python train.py --d_model=640 --n_head=8 --vocab_size=16384 --attn_scale=0.0884 --init_std_o=0.00312 --lr_mult_qkv=0.5 --lr_head=0.00714 --warmup_steps=542 --z_loss=0.0001 --train_tokens=1379000000
Each number is 128 + 32 x the weight over its row's rms, rounded and kept within 0 to 255. Layers, rows and columns count from 0. The size above them is the row's rms in percent of the matrix's.

# layer 4 MLP down (transposed), 2560x640, rms 0.0223, rows 2511-2530, columns 400-479
size [ 98 103 110  96  90 109  97  90  99 108  95  94  98  97  91  88  94  93  90  97]
[[ 97 113  90 118 216 161  77 156 127 126 150  97 174 142 141 115 156 103 120 116 102 104 138 135 175 119  85 128  82 150 212  82 160 179 138 134  95  91 179 194 114  31 101 131  82 112 145  62 122  74 101 131 143 129  95 165 194 159 186 107 119 174 138 121 116  64 128 160  79 145 118 164  78  77 196 154 160 186  90 108]
 [ 99 125 165 128 149 159  98 181 149 124 106 158 132 137 171 104 156 127 113 106 139 129 122 134 113 147  48 185 135 129 177 143 145 146  23 149 106 205 144 164 180 133 142 146 170 155 124 121 136 185 103 151 104 122 157 150 115  92 155 100 115 181  89  97 155 165 155 130 146 176  54 165 151 107 142  99 150 216  71 161]
 [129 105 154 152  98 145 131 139 104 174 100  86  99 120 144 110 105 175  99 152 149 180  92 174 115 128  87 112  82 158  94 131 142 170 137  89 160 178 111 134 126 134 121 210 171 102 140  89 111 128  92 153 117 131 173 122 116  95 102 110  96 109 140 128 160  71 165 156 156 128 123 105 112 155 149 184 113 123 154  99]
 [137 109 115 160   7 142  91 108  96 129 127 111 173 112  82 114 165 115 128 121 150 126 129 153 125 107 149  89 114 119 140 136 137 146 100 161 129  72 120 137 156 126 144 146 188 110 136 108 140 152  93 164  79  92  73 109  62  76  68 169 134 178  93 118 105 127 135 106 149 130  85 153 145 152 134 131 125 125 190 151]
 [144 106 149 119 161 192 136 205 155  67 123 168 184 122 125 142 144 188 133 132 174  74 102 134 148  94 161 100 147  86 125 129 102 163 132 114 127 151 140 120 112 195 174  78 132 173 129 139 144 126 162 135 133  97  76 185 148 131  87 169 154 120 167  95 131 153 139 162 166 155 130 164 118 120 148 147 103 141 124 102]
 [152 105 139  99  91 207 115 106 124 129 151 164 120  79 108 131 172 101 105 157 143 140 157 107 176 131 160  71 152 155 142 143 146 156  44 148 131 114 122 117 109  79 112 138 105 125  97  86 107 112 145 142  83 156 148 145 122 105 148 124 169 116 127  69 101 162 161 135  58 138 105 121 101 137 140 102 115 140 112 170]
 [ 90 125 140 120   0 112 180  99 136 115  82 146 110 115 128 123 116 147  53 186 129 132 132  97 130 162 142 162 205  99 136  55 122  23 106 132 199  70 126  60  86 164  68 146 136  96  78 118 101 119 150  99  84  99  97 115 141 142 148 206 150 146 103  64 144 160 117 140 109 157 163  97 126  96 152 138 134 126 137 104]
 [110 128 128 133 105 143 171 148  81 175 142 155 174  74 107 109 125 107 139 182 145 118 140 171 127 161 158 136 159 155 105 136 162 119 104 139 149 136 165 128 150 105  81 115  93 165 115 114  81 188 181 115 112  91  74 111 110  65  98  76 132 152 121 130 110 150 100 136 128 100 105 140 168 188 103 124 155 127  88  89]
 [134 131  85 159 180 146 163 107 143 147 153 124 135 134  80 122  87 117  96 132 167 105 134 148 142 105 128  90 199  98 136 156 150  92 145 105 213 101 107  61  95 106 155 138 172 139  94 134 130 155 154 178 126 126 171 115 116 116  82 106 157 136 168 139 165 119 139 129 128 119 104 126  55 149  69 199 128 134  79  99]
 [137 200 104 154 209  91 102 116 113 142 129 191 130 117  93 114 152 146 129 113 116 114  63 166 142 104 168 142  97 127  90  53 136  96 137 142 157 140 136 130 143 121 150 126  98  67 102 138 128 134 155 109 133 152 160  36 125  92  84 135 181 122 129 149 146 125 118 102 132  80 145  98  90 133 155 119 117 175 109 146]
 [ 79 135 135 164 103  69 168 116 106  96 141  80 143 117 122 140 137 156 140 150 133 134 168 141 107 128  85 151 130 121 114  77 119  82 144 140 148 163 132 153 145 122  83  84 150  92  65 121 123  95 153  65 141 130 192 133 122 111 132  80 140 117 124 129 129 107 184 157  77 173 146 123 144 123 146 190 118 150 130  95]
 [139 110 153 158 152 164 124 185 147  65  87 157  96 104 148 137 152 128 165 115 151 168 175 117 162 157 120 116 112 161 176  91  99 121  88 184 115 145 139  94 161 102  84  84 128 148 107 149 154 131 133 115 163 124  89 109 142  34 192 152 139 171 128 108 168 132 127 144 122 134 113 130 110  86 145 103  58 151 135 127]
 [126 124  54 118  86 112  87 127 135  93  71 118  98 121  77 124 142 141 155 117 142 219 148 159 127 148 131 136 109 111 154 120 129 114  97 136 124 153 120 149 128 114  75 100 144 189 104 156  88  75 157 109 153  82 155 124 113 146 157 107  79 149 139 104  99 104 165 170  86 107 106 150  94 141 120 135  98 137 161 123]
 [160 129 153 107 123  84 123 154 146 170 123 103 106 154 136 123 127 138 154 109 125 138 177 118 125 110 105  93 140 143 108  90 109 204  82 196 162 127 144 144 181 125 150 145 140 109  28 142 121  80 121 132 166 119 134 136 127 136 112 109 142 174 148 135 142 161 150  68 109 122 130 111  77 110  67 131 156 130 146 126]
 [130  91 168 151 154 136 161  97  68 129  78  93 119   0 110 143 134 152 161 167 131 153  87 113 162 126 134 141 141 165  87 155 132 116 186 167 138 116 131 115 120 179 128 122 120 119 131 165  97 180 141 197 123 119 159 142 185 196 157 100 125 147 137 181 159  98  74  75 116  86 137  68 125 101  37  81  76 106 188 162]
 [139 154 187 112 138 103 167  94 128 165  99 133 124 160  89 155  69 113 138 138 145 104  85 126 100 144 110 138 130 123 133 178 158 172 144 165 129 115 110 109 133 122 133  97 136 120  89 151 146 129 146  50 197 104  80 161 113 102 109  85 120 168 130 120 108 129  52 117  91  78  88 165 132 147 183  97 104 121 137 188]
 [116 152 161 119 137  76 115 137 102  45 143 150 105 120 125 144 160 107 103  86 131  98 122 153  89  95 138 127 120 130 120  93 119 137 141 153 127 146 146 113 118 104  96 154  97 159 105 155  92 175 114 178 178 161 108 158 106  85 119 104 110 166  78 110 129 138 125  81 119 105 155 138 104  68 150 125  92 150 156 133]
 [126 146 108 111  54 155  99  66  99 119 131 150 136  95 139 139 119  85 102 119 133 149 189 178  64 127  85 110  71  93 150 181 117  92 109 132 107 125 120 195 137 137  81 107 151  73 119 162 127 148 120 141 138 114 126 157 101 125 132 121  90 135 138  58 123  92 148  82 111 102 173 127 110 178 173 138  72 156 111 137]
 [167 165  76  71 201 166  60 112 142 100 129 100 118 130  93 179 113 116 147 100 163  96 119 138 150  86  98 100  49 161 132  75 122 176 143  90 118 117 125 119 221  76 100 153 132 145  87 123 141  63 121 162 137  96 150 125 140 140  98 166 132 111 161  84  93 182 140 178 152 169 132 117 149 116 139  97 151 152  86 176]
 [144 149 108  80 168 156 122 180 112  83 127 114  79 121 145  61 115  81 137 165 111 162 118 101 117  57 131 141 141 161 130 138 149  80 152  97 129 143 126 107 103 150 112 174  74 139  74 179 150 144 116 133  90 100 139 144 167 112 109 139 169 129  74 173 132 121  81 137 107 141 111 132  75 144 197 115 123  79  91 187]]
# layer 4 MLP up, 2560x640, rms 0.0255, rows 2512-2531, columns 400-479
size [104 106 103  92 105  99  95 103 103 100  98  99  99  91  92  98  97  98  98  86]
[[151 114 137 116 156  85 187  54  53 188 105 153  85 116 124 191 124 100  94 107 128 160  86  88 128 114 109  98 105 176 131 105  92 116 136 164  78 131 135 123 137 135 132 135  97 141 151 119 160  86 127 157  86 112  83 115 135 104  76  92 157 126 138 125 203  99 102 150 135  93 116 105 172 121 128 146  88  78 168 130]
 [106 151  93 110 129  78 182 120 119 163 154 149 162 158 147 154 127 126 122 117 107 170 147  75 115 114 135 166 181 166  88 169 136  88 151 156 125 130 149 119 164 109 174 190 159 134 188 160 130 151  90 111 132 125 155 119  86 165 139 120 184 131 135 124 153  87 134 236 144 115 107 124  97 106 155 100 185 107 105 128]
 [117 129 122  96 132 114  82 123  99 214 109 141 121 103 139  96 125 103  87 141 143 108 124  82 139 140  60 123 154 131 139  93 121  89 141 158 105 146 168 216 114 151 109 109 113 154 123 147 162 113 125 127 103 143  89 133 149 225  92 108 120 118 140 165 145  92  77 135 118  88 115 159  23 142  82 186 134 130 171 145]
 [115 139  99  95 139 154 125 143  97  89 132  83 132  70  58 104 151 151 155 109  78 194 136 129  88 130  85 152 120 130 145 152 144 147 135 131 100 123 121 140 106 178 135 126 110 172 148 147 115 180 117 137 171 133 137 174 186 175 140 150 149 108  82 135 156 134 163 165  15 115 135 183 114 108 180 144 108  92 124 145]
 [139 129 113 164 126  82 157 133 143 125 113 198 122 149 152 158 135  69 113  75 142 101 139 143 134 137 116  96 109 142 134  84  69 165 136  94 141 172 152 173 164 162 146  91 124 173 114 144 114 120 147  97 178 115  48 121  89  94 138 100  98 103 164  84 124 173 104 126 111  84 123  73 115  84 142 193 108 141 129 123]
 [113 208  99 145  86 107 139  97  97 150 132 116  38 156 141 140 161 138 160 111 126 174 140 156 134 100 117 139  90 201  85 115 135 184 105  99 170 145 129 181 125  90  90 102 103 137 108 125 155  70  64 124  23 170  99 125 115 160  74 121 142 168 191 136 157 134 110 135 109 140 109 146  97 114 119 155  68 106  62 135]
 [181  47 138  87 131 125 194 150 188 134 182 158  90 132 139 122 136 146 134 181 136  95 106 159  95 178  85 119 112 177 164 147 150 130 112 124  84 181 210 119 141 121 148 160 132 173 201  54 132 138 103  72 129 186 108 104 129 118 128 127 140 120 157 155 151 111 136 124 154 148 151 132 122 143 136 126 160  89 125 145]
 [109 129 131  47 171 122 136 101 106 177 175 105 104 185  75 135 110 112 122  83 114  85 136 141 138 142  81 130 160 148 119  85 139 147  66 138 122 194 107 123 122 161 125 114 133 171 153 186 124 125 136 180 191 126 120  99  84 110 135 131 124 193  36 109 109 149 108 228 155 130 126 144 142 132 136  86 101 153 119 139]
 [145 100 105 117 111 113 143 119 192 175 125 110  99 165 152 138 178 121  78 169 128 122 137  84 209 124  73 148 135 111 160 173  90  62  88 115  90 121  87 118 141 179 119  92 138 110 156 155 169  99 136  80 160  70  92  73 112 104 103  99  77  92 158 115 165  77 123 143  88 147 164 140 105  77 138  86  78 161 133 113]
 [100  33 123 121 181 135 115  93 118 125 123 125 174  75  96 107 148  86 152  70  96 171 170 122 109 152 120 141 161  80 126 151 151 125 128 105 174 159 131 140 119 107 142 141 208 145 156 115 112 134 101 119 115 198 149 116  69 135 127 111 137 120 146 180 114 141  74 107  82 141 173 105  95 114 111  93 183  89 129 126]
 [156 103 100 140  99  40 181  59 126 137 179 185 110 117  66 124 102  87 166 103 126 144  90 148 102  63 112 121 149 108 110 134 172 141 120 119 189 143 111 167  56 114 129 216  75 130 125 161 121  96 125  97 150 138 166 143 147 132  59  87 118 104 125  99 192 179 140 116  92 185 120 121  65 111  72 115 179  74 128 137]
 [156  94 153 115 117 129 104 144 123 131 111 103 150 150 214  99 175 125 165 107 122 148 147 154 127  88 103 122 166 118 184 136  87 135 140 171 154 151 174  87 147 112 135 159 144 164 145 139 135 149 125 130 136 105 160 131 125 155 157 103  59 120 130 201  77 132  92 159 115 142 175 128 159 149 109 149 121 107 191 147]
 [121 165 142 102 185 146 146  96 137 130 127 126 147 170  76 137 148 103 143  96 154 176 164  25 185 118 158 135 164 162 145 109 173  72 144 143  56 121 148 123 172 142 100 145 183 179 163 153 196 116 136  97 121 186 117 114 140 121 120 126 154 136 162 132  91 146 126 119 104 130 115  93 135  58 143 133 125  84 121 157]
 [117 155 111 119 148 146  63 166 149 120 161 130 119 157 212  65 155  88 156 182 150 129 194 117  48 101 157 133 122 190 139 107 150 154  91  94 153 105 160 132 151 111 112 119 166 136 141  78 173 149 145 104 155 197 160 171  92 172 120 101 166 142  74 135  84 126 168 129  99 184 150 166 103  93 166 144 162 153 158  93]
 [ 65 125 116  85 180 114 156 123 146 141 112  97 126  70 113 103 143 100 162 163  84 128 115  74  99  85  62 157 152 101 148 132  99 112 123 137 159 105 111 113 181 125 117 151 135 179 132 148 156 123 100 159 112 133 149 107 108 130  69 145 123 110 110 131 125 137 156 116 127 145 143 170 135 115 137 202 155  71 102 110]
 [127 135 100 118 134 144  99 126 117 157 126  94 142 114  96 174 162 134 123 137 147 170 142  65 138 119 108 138 129  85  57 192 114 103 102 137 114 154 159 127  71 129 165 138 145 127 157 175 151 204 133  88 136 183 110 129 121 176 140 148 100 123 143 151 103  88 126 152 156 153 139 150 146 100 141 109 116 102 146 134]
 [144 160 134 101 131 105 125 114  92 198  83 100 153 114 127  87 110 125 156 180 105  88 183 137 137 157 175  81 179 134 103  98 171 103 116 123 115 131 122 109 161 110 113 142 102 192 125 162 141 188 133 149  79 102 137 107 129 114 138 102 106 186 103  69 129 116 146  98 120 156 120 108  94 135 154 150 115 121 183 130]
 [175 160  67  89 144  45 120  88 109 124 147 142 129 162 137 109 116 143  94 142  92  82 110 126  90 159 134 232 125 153 143 158 183 123 156  92  96  63 136 100 111 175 109 162 162  99 129 195 160 138 140 111 116 121 135  54 128 143  75  61 112 146  78 176 157 142 138 161  71  81  76 127 148 107 109  92 127 129 101  81]
 [137 142 128 109 152 151 142 155  89 161 127 168 130 112 142 131 104 140 114 144 148  75 130 126 100 135 126 183 139 170 139 116 106  98 145 103 139 126 111 124 203 151  79 178  94 158 127 124 166 212 134 144 125  87 108 145 118 144 144  69 157  79 148 122 123 142 139 144 120  93 163  96  81  95 168 156 123  88 186 147]
 [174 197 116 104 103  98 112 166 132 138 147 133  89 124 132  98 196 119  85 140  69 109 181 104 139 159 130 142 200 134  96 101 152  75 181 107 149 109 111 122 203 108  97 130 183 143 113 115  92 104  92  85 156  54 113  60  94 150 114 104 101 117 144 127  98 125 119 123 117  92 140 105 157 146 163 169  93 126 122 130]]